{
  "init_std_o": 0.00428,
  "learning_rate": 0.0179,
  "lr_head": 0.00511,
  "max_steps": 4394
}
Each number is 500 + 25 x the weight over its row's rms, rounded and kept within 0 to 999. Layers, rows and columns count from 0. Numbers have three digits each. The size before them is the row's rms in percent of the matrix's.

# q: layer 7 attention query, 512x512, rms 0.164, rows 0-46, columns 128-191
# k: layer 7 attention key, 512x512, rms 0.162, rows 0-45, columns 128-191
q0 097:489523513520521527522515489464484484547483545508525474498492451514504520479510477495514501484504501540501516519484473477541463523509486458478548505530459534515480502498471490462551504474452499
k0 097:522503484489472459494543529513517515450533446503516496506504529498508542452512500522496491497538476466506533522531514500496440471496489460519495500498518523476463526502507488517504469524472512
q1 084:551498466492501513498513493456533489481494541493469498505518498455515497494501465508510501505444496476503497452469497549562500475460516523510518504476525507470519461494519507486504503515521511
k1 103:552476506525488520478467497507481474557457514474498499482510482540537544479505501478492502535498527524451502507449513470498529516489578513479465489515520507527509483509479485493504519476509501
q2 104:503493478466488505502516522498521524502450525506513488496500529518511512490501513522504496507501473515497506461512517497498550552484453493539513520478518472525517539479504525447458535496465496
k2 096:501503487503492502492513528507505543470505467487514518447513494493548503445512491525495479483521471482465492500479444495510467498520465498481520544535500471486540477491503502549471500530535499
q3 106:507457538479529488529494501517530511473537510484512511520530504535451488495479510485510532495466526472496488520518486468528501449512474487505550504507522504496568482488468515519506514477518478
k3 105:509505502454498515488525471522503498512514428519494502527527493569503516525471476521498480493474510483519514521516489548539503516538512519510562563495458532551523475486522500495543489465502526
q4 107:552477498539531521516506514503521493482473536500537527456457498485508472514472498502483476503493467477463496480495491489489498472517497514489510551506485480490514501517467498449506522511488519
k4 110:523487479491490522493495471533547509535496528538498486471486513549482508522538508510491488491492526519511463492517486482467480491476476491493501514443461503502524502442485514481517503473509492
q5 100:503502543463454437486514440548482490473519502491529475507491513517511475515508498521505522489472483523515505506496454494507529485532504505549524492485517517484453501529501466500498498537518476
k5 116:477476508484511553509473476524473469517523520543483444530514485544509475516485474487496535507484494545507518482498546521442508454503485518546509546477479473538506481482535487513534490491477508
q6 102:511518488531542508475498506488489532524481509452501551521490467510488522504466497491475504476535523451494473523472519503473493508485468491483511496498437541469531456525528513469498507457466509
k6 109:467518542502496482477497505517488509479515499496486511497498478484551473475481548470463524566471525506478514498503473539488481471513497505546456497482555500490480525492532533481494473534529487
q7 107:481465487520476501508521454496472498513490453474501494509519467537519477501493523471530487471481546491496465542494540455517470495492498497485492510516481490492560514495495508512472511480483557
k7 115:452510487483507504539517493528487559508510515437526524544481447504495524474460517504520522516545482539459495486494454531463435510503488490471523502479468481468449521498466544484527504517543509
q8 107:542530502471500497498477482505521482489490588528512447516492483505487507495491471509481482507491537482489529489496512462513481510491553483504500507447485464481466471496513463488509496493495513
k8 107:492480558542567511491525535480510468520511506516522496472497551506512506471535502458519527497494551541445481500512452498511522507496467511501482470495504489502488492485510500499511525489490506
q9 105:525480512522545461455507523476479495524430547535510517497509493507519517487466493484517514443533476520475526479471476478499486509486476462500509497453500521517483488482531490459533512545466522
k9 113:508468481507488457491505532536528516492483505493492533471477481466464577524492520480514550511472465508518469479558469514482503479493464510465524520496483489453520474510509520501496511483484506
q10 107:490466455504510500512494492491480488492524513486540481497497530497531539491546531482491474508522544504462499463460520492482507474506525460475477468491546514472509526497456561505496492493470495
k10 099:408536483516484501483518477503505500478508492524456495487434527518526509539531514486563563518524519501486463525485497511479507512516481491485506446484503481494500478495466469493507454503489413
q11 102:458498470491474509493509510519510479523538494546496546479448456462522486457518512501484498455487542507472484519516503535517501555478464538494479540524489488443529509495513544495480537498518503
k11 103:509494502505495496505507510520511521478523448466508495496523535490504488512535474461498497511489488533516532553509456483500504502476479525500499472478544495511471516516511508487499496524546503
q12 096:494496533478530520492495517475522520487483494499507461499495507533499525520471467497506500491453455497496470451456534477513509464459512463529510543532478504514482535506498454521550496508494481
k12 106:557505489511515476492487488547504484491495472493502507493480512516506495451495505509543474518482464452480487503509487506486458523467484539472494477518474487502472509531456506506487558532481467
q13 099:455503508515499502500524492527505510469525473478508513573468488523537451501512475474543510500518481492541522477522486468477490473521488481546547470486490500506518457435521467480505494526538498
k13 110:521499506451503515449510500492494478486452537491517507490543477523512494504498548471502519550478527480496498556501505525507533516508526453538490479483550527574476472495503515482504524538504541
q14 103:466442504542511453532529551493475530519504499507529485493473476498489537497540512516539462455468508530492470504524494520509478490518534492531503523500493502472506526508474469517521511505474555
k14 105:472532483536504507500533454467527465496503484507487486472488515515502517540488497494496465449491517502498482498529500538514543508451480453481466514521478499478508452527469505471514498520535488
q15 106:462485483522457491479525518495444479538549497496502521497506449490482503463521537503460499457489533530477449528518503459452539500540477497512537504511495487504497489513481523465559504457530523
k15 105:487489526479513471486511484494513488497523527473491510455528501514476493527538511486526498494489510465467484505562500511513503484488513507515577464486525469455465508536490493544485513537555475
q16 090:504502525548504482503444478539466450463495494485510496493485489516524485505477476485487503485491531485481489499503492513454500539497518481506486498477515508497464472471498525525467520486519510
k16 100:523473510495523474486523537490551497516503496466501514517504508494461512502516508484500469487444529481486508499471477504469519523445498520474498490474498417561475499509508474486524535519488460
q17 097:488485465546453481512463504526505483536523478475496485506512501513473488518518487531543563466496528525467510492501496476489503504501479481521518492531523497503454496476508472512504488464494483
k17 105:475515523506517506517490466500513433463482525484504489511492474509433519508476530530491550508492485523498548490530483431508521515471483457466483474467505487516486501515514491531493517500476492
q18 103:521453581505514526460498541510518539497426546522485496498500452535532472477486489504483518466543490538492480492480507479482512511533490513506483535483522502551495466545556546467488508528524486
k18 106:552489521538527490495503470508486473445517536520518529499501485474501504500475494517514531501472490543491506532489539482486535515514512464490512495516484475505530509505521499491516540474518500
q19 097:491502502479501521495494494533523485483556517478488500527478522490502536505529492487476473481492535502499512531498482483528501502514497546519510455528530512568499484502512470518453463498511506
k19 109:500484471492455524491490514532518536498517474526478506528486470522493453477504497542517530531488462471503488480475502519473487509494515513523474528510499536463503508557439503478520506498468500
q20 091:484501486491499551481519490525513441500463484501481519487533548536493484504539431468456482528494497490483534478508475503478503485477456527512478524502459477535497557508487457501518464536523487
k20 110:537557489499528494523523501486499472479469517526551501517537521513499540494522495482502523522520529501516487477506506495510436484500489462501530489517506452469440501435522499491489485508483496
q21 108:509499511563504485474527529453478509499484547527497517510493514512529470437469513479508488512502504485493508479519443483543497501488487512497459485466488484503463499503504529488514506513461537
k21 101:557490473513504522509502500542531472533505500531478490491516525517485561558502468474503518476474525486504510486475493494485478526532508472490505470530536473497567531517491491498490466487506506
q22 104:534468520459511489487474495535530510511503500532543477498504526488540524494488461488524515487525497496482472474502532511521481521478501484512467486518505475496518497480519480442538530575471520
k22 109:519469528525471514499501494521504462528487518511473512497483508452552493477549491455502486502479507527537496521500498499508525522519499474498495514464482495498512497455486520501473489499502444
q23 099:502477501481482510500430461539508438470530494519527491480487532485456465497488504468507515519522536502496509480495550477489545430461493505490527476513503509505481475502474478496527516502479481
k23 108:513502493485474523496536498432492477472545438525478516494537483484498465497488528508482550529514558502470496536510511489497544513482485479477506492559470480516495484522528473469502478517522475
q24 109:484534513488504482482507497457493490494489516488490510500505546517495526479486518493496465498492519485499466520528529492466440525506530459466456528490508502510486495482465516466470506528484471
k24 108:518495489517490515497507489515489473492473538483565504505496520468517523464566460513490486522450521511505474483523512466480491486502448473480496498481499485452534527489507511508480481449525519
q25 102:514523495514469529501510530439531543491542508468526459527494536548526520475488488511526465509480495473430486455498465518476497480528491548502510489489485508534502504498492488509487476522498526
k25 111:538489519496499546523465549421502493467471511477487521513485475495502494486519468489490479495540532512521497489481502531493518457499475483477502511517512508518462487486538505484509496516492547
q26 111:575502558549456480468497516485521483568473487539514520500518508485510482497488463530500492493496502495485524498479475493475494512501476481509471501480502462484502497524503499492510462485455432
k26 096:494472488481532493481515514471494522506483500467479503503516487486478491477458495499470534489500525540493515520459478475497535476530467493469495460469516495499491504492528467497529450499475510
q27 102:525506461486489486519477534551480534519536513505467524522488490559511509520539549513488487476500473515521428444484530512504483531491507498492504528458482554500481510494485508483473509502498515
k27 098:502464486504544491495446527544530506514558514471492535528504463481518520473477519491478519502477534509493510482526531509505533491497490503500507545468514530495505501497504512528528540450468473
q28 105:531448527508497475496503562525544505463485502529495482534536477543490498497501492499491507518482476503497515492518477468466471501491514493525494503446517513501513471514503465501549480561493507
k28 092:515514515499517553519512507473522472504436505474485486527470493462469493538528508528492485500527510491502521490482492519505474476519526424526471479496483497506498492515499527501515577486490475
q29 093:500487501506474468528497466497513497549488476479533502472528462490488493494484453524460519510484539491472494523424560512507528512476502530499482487508509504505512489508504496494454483520487501
k29 104:491498512497560536504513514479503524510458502508498528511466497480484524499523552465511515522504498535515481532512466483496501453520494444518525486509518488484475506510460489503525495498510482
q30 102:548480489530478532497517496509488500521504544488529493424509493509506499493513486523493496453502482503497527480541518511488503505522463480530532520540501526537495506496469464522485509497523504
k30 115:483525522534537449520456496490533491494482496512490534492464506504528519494496501496519471496497497484467466501496506531520503523484514514514448468534500514510539487525498474477507493497480472
q31 100:502523519477447545520523523538507490497504460518482467508474514514525523511533492464475498511516501490478519466483493438488468481508464485551456516526487444537534480483510506495510512491504545
k31 110:546533509496508547481469485445465519518520507486478475499510468516529408472489541526487539521488482557515478530463496476503478503487491488478479510434486517501492522473472495514434462496505494
q32 099:567485500506516497497498482480548493485474507506525473532493551515497491502483541480543474500510504480498466504576543516483454515502519527542489521507474468532549490470479506536492523518481483
k32 109:533498503512508491505518480515486450443513548473504508486522515536542455484557504492447522506549502530546542502461486530444534471539450500468491509478527478538495490522506539478510493538478513
q33 098:551526493545470534525461512515526516521486494515479494527491532474449488505468565464502507507474508528485484502483528525483498516555519497499497489454530476495479498491509511462493493521458474
k33 103:558506502519539479483518480474461455471504500516510451486499476476533483506486577504505503498512495499494508478495531470518500518459502519477521529501462512423495450514501485526463514480484515
q34 099:482461466497561489532477451540490489477477483516525511477463485520490478505492494481538512503488519461483500502505485533500504491502488527497503470524480466478535496537489513511455503496520478
k34 110:485503521487469528541514544501476468547468462526497481486516469429489466515536525489498532525484530524493504463500482476515485494494493521482502512493471538483493579447499495508468466472501538
q35 093:516454520512555513512499542551463521492446471486489505488473502483524546517469483506492496499463495474474493498476470531525528517501466500510462488468495511509486487454478470479499468509511546
k35 108:521461477455481486509466536565516497526469504466549506520540525482468509484540504505495504510489494497519544492475483513489475472500476497497512495504516489487484567457435466463514462510463525
q36 097:469518515501489502502509529464501509467504510521517491478511522446492483502501542482514472472494490531501484481497487499500501486480479488476512492521512474478490518479508527505546504511488519
k36 104:462491521519531483477490513503534454503488508476523515469500515475539523481533464488479519497549535471531501538543518508472512501494511512529473472532508470540473499514493536492490480446504485
q37 098:526550509478503554521474490500485497494483530502514491477490508558478475491535478520523476521505482513487485537488511473518520518497477509509551543522531468539506459505479520509511477501487452
k37 107:505490462533516487543495513467460482499483490499442525534529523511498517512468495487464508516515515494485506466453527477490516484505494478497478511482510476453524475551515484512483497468525471
q38 099:492499437508470470489523504519509467520529482484523547507485500500488501489496515509483507440457554565513503509525494511560482495483493490463504506528514504485484518491526510480486517523431452
k38 105:477516477532490528506538503464514518530525520500556504463499565520478507555541512561526508501460538434478511498480514494517534474506473516487531515514489492521523467524484500499477516513502476
q39 101:484499486463467463477474469499505475491500470505451450482490536497508522500540534491513497499505566478459506497508509489474515497504518534494485487483531484446496524530489514484467483490505502
k39 105:529501491510495540544479505513477474511559532440450439526516564484506488492523524469521496494443519496524479540494521509469512476486487465535493517467468519510492466460507503481532477486526471
q40 097:568554573473517517523512503478461498489526478517508481479491486526459507545490480547491544530543493542527485488482476500494537502486455517467518482500515501484521532487519522498499493505531516
k40 107:535486510482504513532504540491512491496547458456540482505461505531479467448502495438482501501532502542525507490518531530508501484476493508509481579524482518528451475493476492484503515504464486
q41 100:547493505543487475488509529504467516517560493551524510500480501508504481533540490515531493521493444514505513519501506461498458498493485518488439514485468493499521531530436464505508492502491514
k41 104:485512527443468512528492464453492475468522504532527497517466475511471503514471462483439513492523497518508494516491482528507471510487468483509531557479517524505505495505525495505495497494484485
q42 102:560471518523501508534509455467501535538526474481496553485488487517530536530497529477506487521501488499480489466500518512496487475531491497510506483565512506545485524480507521480481517470517475
k42 106:538499527516495494454496526490440523445520488540481509499483506473537484485502495551494491509517483466501480494507491500534521520540496513537505482482526457513493509444494449534469469510498459
q43 101:541489515518477488468477515485501512522489534489484483505475471472476513487457476503470523549511517530514513482433510500501529521561565463522525512500461518509498502482508494485544477490459488
k43 102:492477510483461468461498477461464486486529489511484506444478495507491483455505505541511494460501494513504512502472486512481486494432490516535523487507503530511463520505566486526470488479432535
q44 099:499524521483495571509488474485538462521484502497500459519525514498472514503507541493484514509509512493501462514500502531487497473481469485493468537502515427509471493486466490485491534432479525
k44 107:520497517537502499509485504499493502503461479495489505509449518482539472471540487502467513533495469512502456477511482518513477472504489482496529496477482514522488528499468462519507475475522516
q45 103:489534505535480547522503464496486460504514501500518508524509482491485518494531538481469537510536436496525487496495480534491491520503466527451485485517485517510541488510489456452499494527467551
k45 107:518473503535485519510492510472485505511505445534503497461501498525502517496441483458491486466519521527492478506472523536509469486489493493477532533472471511543506490506506502474508455503483501
q46 100:514508489498505547480487514510479527472519494509474513462499467496530472504512469470523479519490536509521507508505503482507492526526485492515538524464504491546480573502502508461492462493506497